Each number is 128 + 24 x the weight over its row's rms, rounded and kept within 0 to 255. Layers, rows and columns count from 0. Numbers have three digits each. The size before them is the row's rms in percent of the matrix's.

# up: layer 3 MLP up, 448x160, rms 0.0709, rows 139-152, columns 0-159
# down: layer 3 MLP down (transposed), 448x160, rms 0.0677, rows 139-151, columns 0-159
# gate: layer 3 MLP gate, 448x160, rms 0.0732, rows 140-152, columns 0-159
up139 098:098170169130131137088118100143105144162086130113130178172118120130128112119091107170129107138136163120167102120095104127104127100124139116176175110116118100107115111178129130133180144137153109138167149166070134177130147093105138097162125115091146159160144130133139136126120140089127142127133136121171136135180125122132144086131123140132105167126112122097126097134145127105075141144116147137113140146126107131142143105111158105108129135152169109147130098096158145091101107149155085
down139 102:125114093122122155149129140134107141116155133072093134145119196145160128101088169135172083134119110117113155133129130115115133136075177101134130130133136144122074117149132061137120142119100136131114161116118116097078117152100139146156136109112150131133115121141141148099156135114147119131117140113075133113098111135098126125141147152122144164135124122178157178162129151160096078152157112068161139132143164128116124131111099148140158130169154121100125080129103129151111117140102110
gate140 094:123102143136142143119139142133109087111173069100162137134173146100145147131116180086085148099120119120156141129125107117149139118165128119181099106105157174167141115120153141108141120156123123108128133079117101115102121125147179103132130105130101136130146100107150092146125156130133119144155099126167103120153129169165131105133137153145146119101149116157102123147081121159120116118166102107099132141082101162142130105111120092136138128135143124192114089117111170069152126133115133
up140 095:152162121175127128162177103096121097146139126129143050107164106136101095127165108111131133105115128151140121114181155139156117130157111165155133149122128151161134107092131148165129112109162121141109110169130086126094150150066141156142107097124144082141138102152115142135152119131079141111081173099130103133086121139133171128163094127138173098131106134118117105134136113077097155103140111121125129139136095138102112109110136131143117101148125134112142145155123112168105141110144127
down140 095:144107158082152119140164140157139157131118144150171132108162086129087122127120108138146111121104148103081131098132105133166127149111111083155112119112104106114114114186134133123120084118120140101122179161142112101145130139167148094162115135116131161122109136135129081145083142161148084133146129163143121104128132073182187096086139143150081097136146088134132145148119125123133129108133139111129152138106146129131111123091125126101164178127134108161137154094120140135119086157115133
gate141 100:155063103102113082142111128151140119134203125126164138126148110129144131160078127103081136154139123135139118105138127178152163136154116090132120138136151142111083109115139143129184120098127102108148103110118137114131162139112144156126104155137143149116168149108102137177149119136124154072142135145112139114102135112108126118095142108136142152083107128151117189111128165103130156123093130078126111148141129135153122170133111119139141102142128101097108076136139105175126135149087118
up141 100:135125124156091146165136116112130112170165123150163079162119128109114112129108102164142118136122136117124090106118142129139122124102083162126082118156140124123095139116123088114113132121150111110123113141112114161146160152128117165140113149099107170159128145130121114081181135122122118167112085106133116114120155170116145125134128166120133082145154113101074164133121142119130185155110127115114149121101145088132148111093163181143178144111149114150175103133130168072102139111117100
down141 107:096143133122154134141126120092108106126109140128133103113072139183128139105154119113141145149126112154118145094082136102155107112118123122173096140150143144121133181150123120113120164130123095112110108135157112115117123126141099100128140117153121137140129141099176131157123143172106136104145121098142161140158105107138140135132077110121117157141102111120127079146111138163116170089122114161154113119101103140094190130088158116093091139160127152135105096131147213131166168122131089
gate142 106:137072108101123108141119133116189158115155119130172122165110143088117068130118121128094146084137116138173116107100139129123145153136069139112117117141127176142093118091147094109129151105124142122131113130150124124156136127165126131125161125080109177090133118154135136145128121140166164129118134129159127163108119142153152099170134116146088121126105117117168122071179103140149073112131128133103113152112127114133138153101147120151150131152159137127106163168156161119172104146128119
up142 099:136100135126108131134113124105120136112085142105155145133119151108149127135158103146164144086078143141171151145113149130154143107115150089063119155131130145122057122127119142103116114143104134138126161113149157147133157114135192129109122138132123140119147108123162138169121086164118133089139065127161135149119153163089136127149114100149107174125165165109116171173146093146157107076106082122120134128131091099152127112114131161127123157137133115152098116109139125127161135145097115
down142 102:125066145164151099114116110111167154124106153129122075120149128101148122124175109174109137117134129110150126125102114158140126151111172068110141138148098148125126102147095089073093165102128143125106156139130106172143109130140213127122132152160119141121122135138162106105156096138108160128125101143117133116116131138124135145165172118102116111203126118119162119127101159126127147154154098119146100110064129089138109151131109128139104122118131118116153109124121157143121126119146110
gate143 105:122115124105096145116099124144087132153115137118159087131138161158107073132103111142110176121102163137119110111091110144126150109109144170135095132135144109103143145118123082127119111128127157106096160118126143146142132114121172117151138139132132145109066109132136092111096154149122131136115201113157141122112065149125076137134129152103155122142090150122133142148105128130156131139170112121125108103150172159116134179127106108147117174132109109137080184169107149136146104107114093
up143 101:175120120132159162157142101135166134141206141134160145103111137112158161133139132099136121119122189110177121113109144120137138125179105111129132138126134141137094089124119183148110192134128070103114132144158112119147143144102118132070099168136132132073122108122102117125116144141126121160129121144117110119136116139131155122137128122129093121131098123123112128138148106166104077114118102074128128155126142118069120130089171142113147089126113110165146104124108108132150095107146108
down143 102:123129068146096149110106116109115095190094079116095149143136107170123122166131166120090144123154144185141127144095156103136122117117120124113137122126130118106138142146139125124138135129150109131132163115133111166123111116078118090106139137113120155197146132090132110133125109116134157102127175154121160112174140112116086122117152124093092099114109153091101122138157103077113111104104103131105111136143129139118176118150105114131150135130195158145106151147177139157144138158133124
gate144 100:152126056175149103113131077146151099092149090167131103158133170125132126086154140138136129156151116111132108159191163161090121125133111125048126142118136072154127114133113124166131118121138113162138130167148124110090154136150128099118149141130126097148111135123090161125120169150150123131094140124118170139135121116127152147086142066140126148115099126095116122139128114134145144150101110143137095140112163101139141093115136122110087138164150097123146098143095120130132139143125125
up144 105:146200106138158139183093142107094143155153157156119134108142123167070135129098083125163151128092138136118099143098131099111137142119139128126095116100112118147130085121177123172122138103140107121101146099043126140126122136081135120173170154132150113128110139118167096124158128118135107128111128101157147140163095108158123086131153130145122139150104134123148155119119106121125157119166129128167159135142135101100122147143184135129128132128127122098127121092128101128109142098129088
down144 104:131181153154121134127127137134125124161116158115121142155095117112164170144129150091077128104129079160124144154114111125111125136168112136156163106131155105139104167127115140131110093116160109125117108102145129159116053118084155125136108174128120097157095134125121144129151121116117125113103099175151072111124179142139115163151148144119131156118094126141129149111102161165108094106095138102132116114112097146167119104092087120134124124141154117104105122122180179140138158124097144
gate145 098:154129137150084168103149133169070168185109128112161086129133142129119156129115157126110141103080122098121121160169118157151097110151158177133101078095114125088109124121152108079114110127135142132161132149088137119139109120118121141147167077135144143136152092133127128132149117101134164149138170171113101115069140156102095103112090145127111136155132128145155113115129143129118132143104134124102111130130138148116111150131102168134128139137122119135132108111096121102123097116202108
up145 097:177140175117095105136083131136151119106143102099146129136111144105108140092138172132128173097155131141105156125121135112121093143129148101165131118120084121122129113153085124106151113103113140122120128164147145155162123116109117166125099065118149187160109137153114157119141161147145137125114090146116167132114143098176122128150148115087141129112083118123109094175123123091148174146103138143137140151140143090121153129143107113116125117129089116128192128126129143100087121161171098
down145 101:126088136118127134125077166153118099094112133112106114105101129147143191107085094124099125124140092106124182147141139101088155132158129110086130120159156139115101137089100159117120123115156149142138128128142137146154098188125141126123142147141108141114143158111135175117115163133087130155105140111161099111154133110139177129184139123142146145109119122117103133130160152137109088163147109151120186154122119159149112105131098098126145118166122131114096118097115105095073143123088144
gate146 095:116127105073094181135121183117142136157134133122141099166119124149141115145126152108125170129088160120085142134134132107103150117154150138120126140151107118112136079131177158107144096121094068133128131130105095102163118111122164109107132092110134123101158114145102105134107119156121142098099142137138127138155158138107141149135124130141110086094122130134126189074129131174114154114146111114116186099114104097151120146123141089083133090153140107143133153163090167150147154137132140
up146 092:134088145096110175150115156133102102163125125144123108148126134133128149154134132133152113102084161118130125114089155092165144154119146106129107156129128142093135144118137120130168088124103118140120128083107138131164136138108159128085143075136114139158156165128106137165134149152119110155113107208099064119159129140139124127120157137134119135122126129106138100112153110149161142111092177090152129109123110087122111141102128110121131093154166038158117162140141131117113142121113127
down146 094:149157144104145132088158155119097125155149159122115090141164132170109084092106122154138115104076149105113101123120125134156126111102138151121133147093124115121109095157141158155150126109083130099133114144122101130140109131164132092070132082151109139123114116184106150119151132115146116134134136116146135150129109140121183137174162135172082128107162134126146135132139100117141136144107157134164187105087102137131079125130143164182102118124133106103119152154116111095111177118130124
gate147 108:134115105162128135131105104146145096163141130132185125111146143165141158132101145097122090148105118131129135153126136158093110123157154096128165129114104150142144181122129130135125143143131065113073173139131116133103084122118138088144109096053143134110168101129138118099119133131102106110102149124128178127161164080138164107156092103117154127106127153123105129121155118103115137170154149109132099153138110124153136128144150107072134137155148128108136140146149148121141102091075106
up147 104:085122100129129167086070125107139113169151164122101141104141109118114089167118169149095137098127151095074059162156140141101145120139092166103119105129148099122076104156134092129123112112155153103150093161124145133152148136154118126147173142109144121086125109122164139116136159136088131126112167097127151094122120156146103174131135142136108129132137155158151160143154109145165113151144123098133115116132131127135152154136101118155135147124130145082138065116138135122110135137140129
down147 107:113122089122148119158148105124125153163137147119086161106155114118117107127122120174116092099098158108140125139142150142089092071116128099109120113146113106130140103119135111180115111127177174116118082144100151155125141141128107112143132119108133120107127122138100176171197128189129115113078150138127133128143113127108102112140137129121109122138133153151168128141119129124133125112120087146156128132151112145138155203159145085162104126124143106126140140091149139144073123149102183
gate148 099:153160121126130184128143147108126118148115125103106137163084141109156111130114153086148113142090186095131124092095106120150078149120155134169093109171138102137141144092148173112141141138113142099149145154136139134134135134160160127132100116145120101132164132139085127173093146126145046092132132126147172143160141124094089140093111118134098137128107148165113121146145164158099137112119115124129117150120131134148099153095103084145109117137135138109113151125105190131107121155128128
up148 099:143115119106111127154114110146108124163126147112150098156104124119109212157133145118107112121118118127129105122082166107158101118080137192144094174146131099136114136128133151148136104135132119141130096118122112123111151146169177104137125063124148138137117129111129105132116084083156117116137146147098153131131124176095111145128103112156133130110121174146114112138125141156126136156109172108149148117154167138105082166122102097138061131109127157093131117155150145155138137105172122
down148 101:155137146121151162141142112163115081167156113130103145106103157108160135153103085139160097134078138125088091125107137137141151128070167146146102145115100112112107129123141109134127108157147133129142131125121160124106105130105178099115119120140096140117144119122104153168132107150158121146123133152120128140124104173085133142143144143147077153141106135152142159147120149148142071108089132101161098133093076099164079118086112160163101146157124115123168152152150128138088108143128127
gate149 100:136148115140108118159121138144127169119117143147127123133149160088131157134140103133134172137148158142163151094101128132149115128119131119095152108147130141121164144146156125079114124130100080101106107087100110116158105164120125154077159169139111120109112131152086074087121185122115120163143087108129177115124147126140130110118136129139118079129143131088128117176145143106118063152128077128134141113153107168113139142122079119118112101142122105169107113174164132144147101117134148
up149 099:139129134127127172084118173114127138092124128127109121094091111095105153119132182127114099118139120091073122109127124120146136185088131094127141110140125085122138156164153139148148137089129125082180129145127140128107108138075172133112091138138083104141158124139098095139098108171147174145126074137119137113115081122130137133106144134127126161137125122102119161112153154141130096094141157126102104130127144185103161159136114114132138119119097134147158113077123143117101142127172126
down149 101:105147138142131108124109065138110154121139107085142122140161137125113123144134169159103084109092128122099096121114138148124116103125144153121108132103101138160091109133119146143129122104170115077094117133159129143150166150155167065156161135093141142127108123165148157153137124111191155139139130144095152092125125117133161149113107149128102120134156160104127152114115153129124117100125165092111111126104183180094119162115156141114118103151157157105063149136116122113135115115153104
gate150 105:132103137114118114122114114162165125163142115109101150141113156126130150142167120124116107151141108127128174101132107102122124165114119164146132119130151097161141102102134083134085102154132068116140125137163105114118117106154105069133127121139109174108160152122147100082111115103107119107140135100125125178134134074126161102135101124129116099117113111156108102072154159142065168159128148158163113151148093100122129122147130138138146153158167172106118113169117106115124143090132095
up150 102:099101087114123115140122152098148111105116122097113156120141122133120122136103138121179139113159128147146161145153118129161140161113125140130112096137109131154103089132135152114114128130124156118125110137132160113116137067134174104126149152138087123163108128107087151134152118160180099093129074088117165136057125115138121148180119140155163123180063130116146106124118140137139123115181098142148120141103108157173115076085149126145138162111111135124133087134154118147120120128120115
down150 103:132128087102122155132142110093111079122155121139135128124137155085119130172126115148149100124106149133139117106094088141168121117146038108169134171161112125159100154117125166111120121132113152180127123095146144139133111148115116131145143167135148116127123099204101112147167089139143128131140113164155147121136123167100106156096136144152126116135169186137090136141085132122129124108120093152101135127078125157099162085122136115099125110108144126146126153129104115124132109125121151
gate151 110:121110137111145120099080095153121180122107120166132088095082129134106107132138124148131110126131126093100099131173124143156118129144136165113163127148074100119163144092164154122107118142149135090168124096119125105115139123124122096131107142127168167157077125132126101138120117118161145150095083155132134135105092139099085119158170129118105161132109150143134105104117147133141133125146120145135127115139137141166146182137106111093111125124100104139158185136129114164146114119207096
up151 109:157128110142112095133111122141104122115144091135103107115098170147166130177077113094112117118118087144109133125116073131117104139139105159134176129091155129095165146080145134116124185095099106126107118137124185136123136167184115173149135133140138085136127135111113134155122128121116135127088110151147147084132134134152162100125156126159162135186158133139111092135127118127149138158118135126072137084154080145152148156122118132130108124117120085128123153167120127154135108129111117
down151 111:138153141109117103153100130142131143101130131175132152146158179098149157141108139137179137066146099125127111138139100104115162156156139155071143106129140155182134114169145105092118151151102131112141145116111143114113098070119084119123125155142125095164143148086134114133118130110145116144162116104112170126143126126109117125117135091145112161147141165085070131144074145119140113122131136139114142126092143127134111130099105141145103142180096122128145102100129110105174168146090127
gate152 092:164106138144122113132122166134114117109104145153128148113172154165161106160119119126086116138097128154125112113150114136158111142101101134127109134128104175141148121124153100128139143156131109074107116092123136123071093122151186156129121140105158119179131115158118143158117134095155101124120124134158135112116115106136166089121141125186154071152144154164120107093111123089104068116147157106121133118163129145141112132126121114091106133124151139082123126141174171152118106075125107
up152 094:134143152169085126091070149133130146132130111131058147103124133128151130084123147156158124151083112129129102119146135146180112114131117120123145178122100087111119072193086099119156125111130125113143164131106139143138166154153133101103151121136108171117092146136160134125148146114146120120141170156117145127128117155122135117124138141116102137111138097120119122134113162128131147117102128130136095170135085157145151101179136135136109142167112098100101108147078140113094114125121188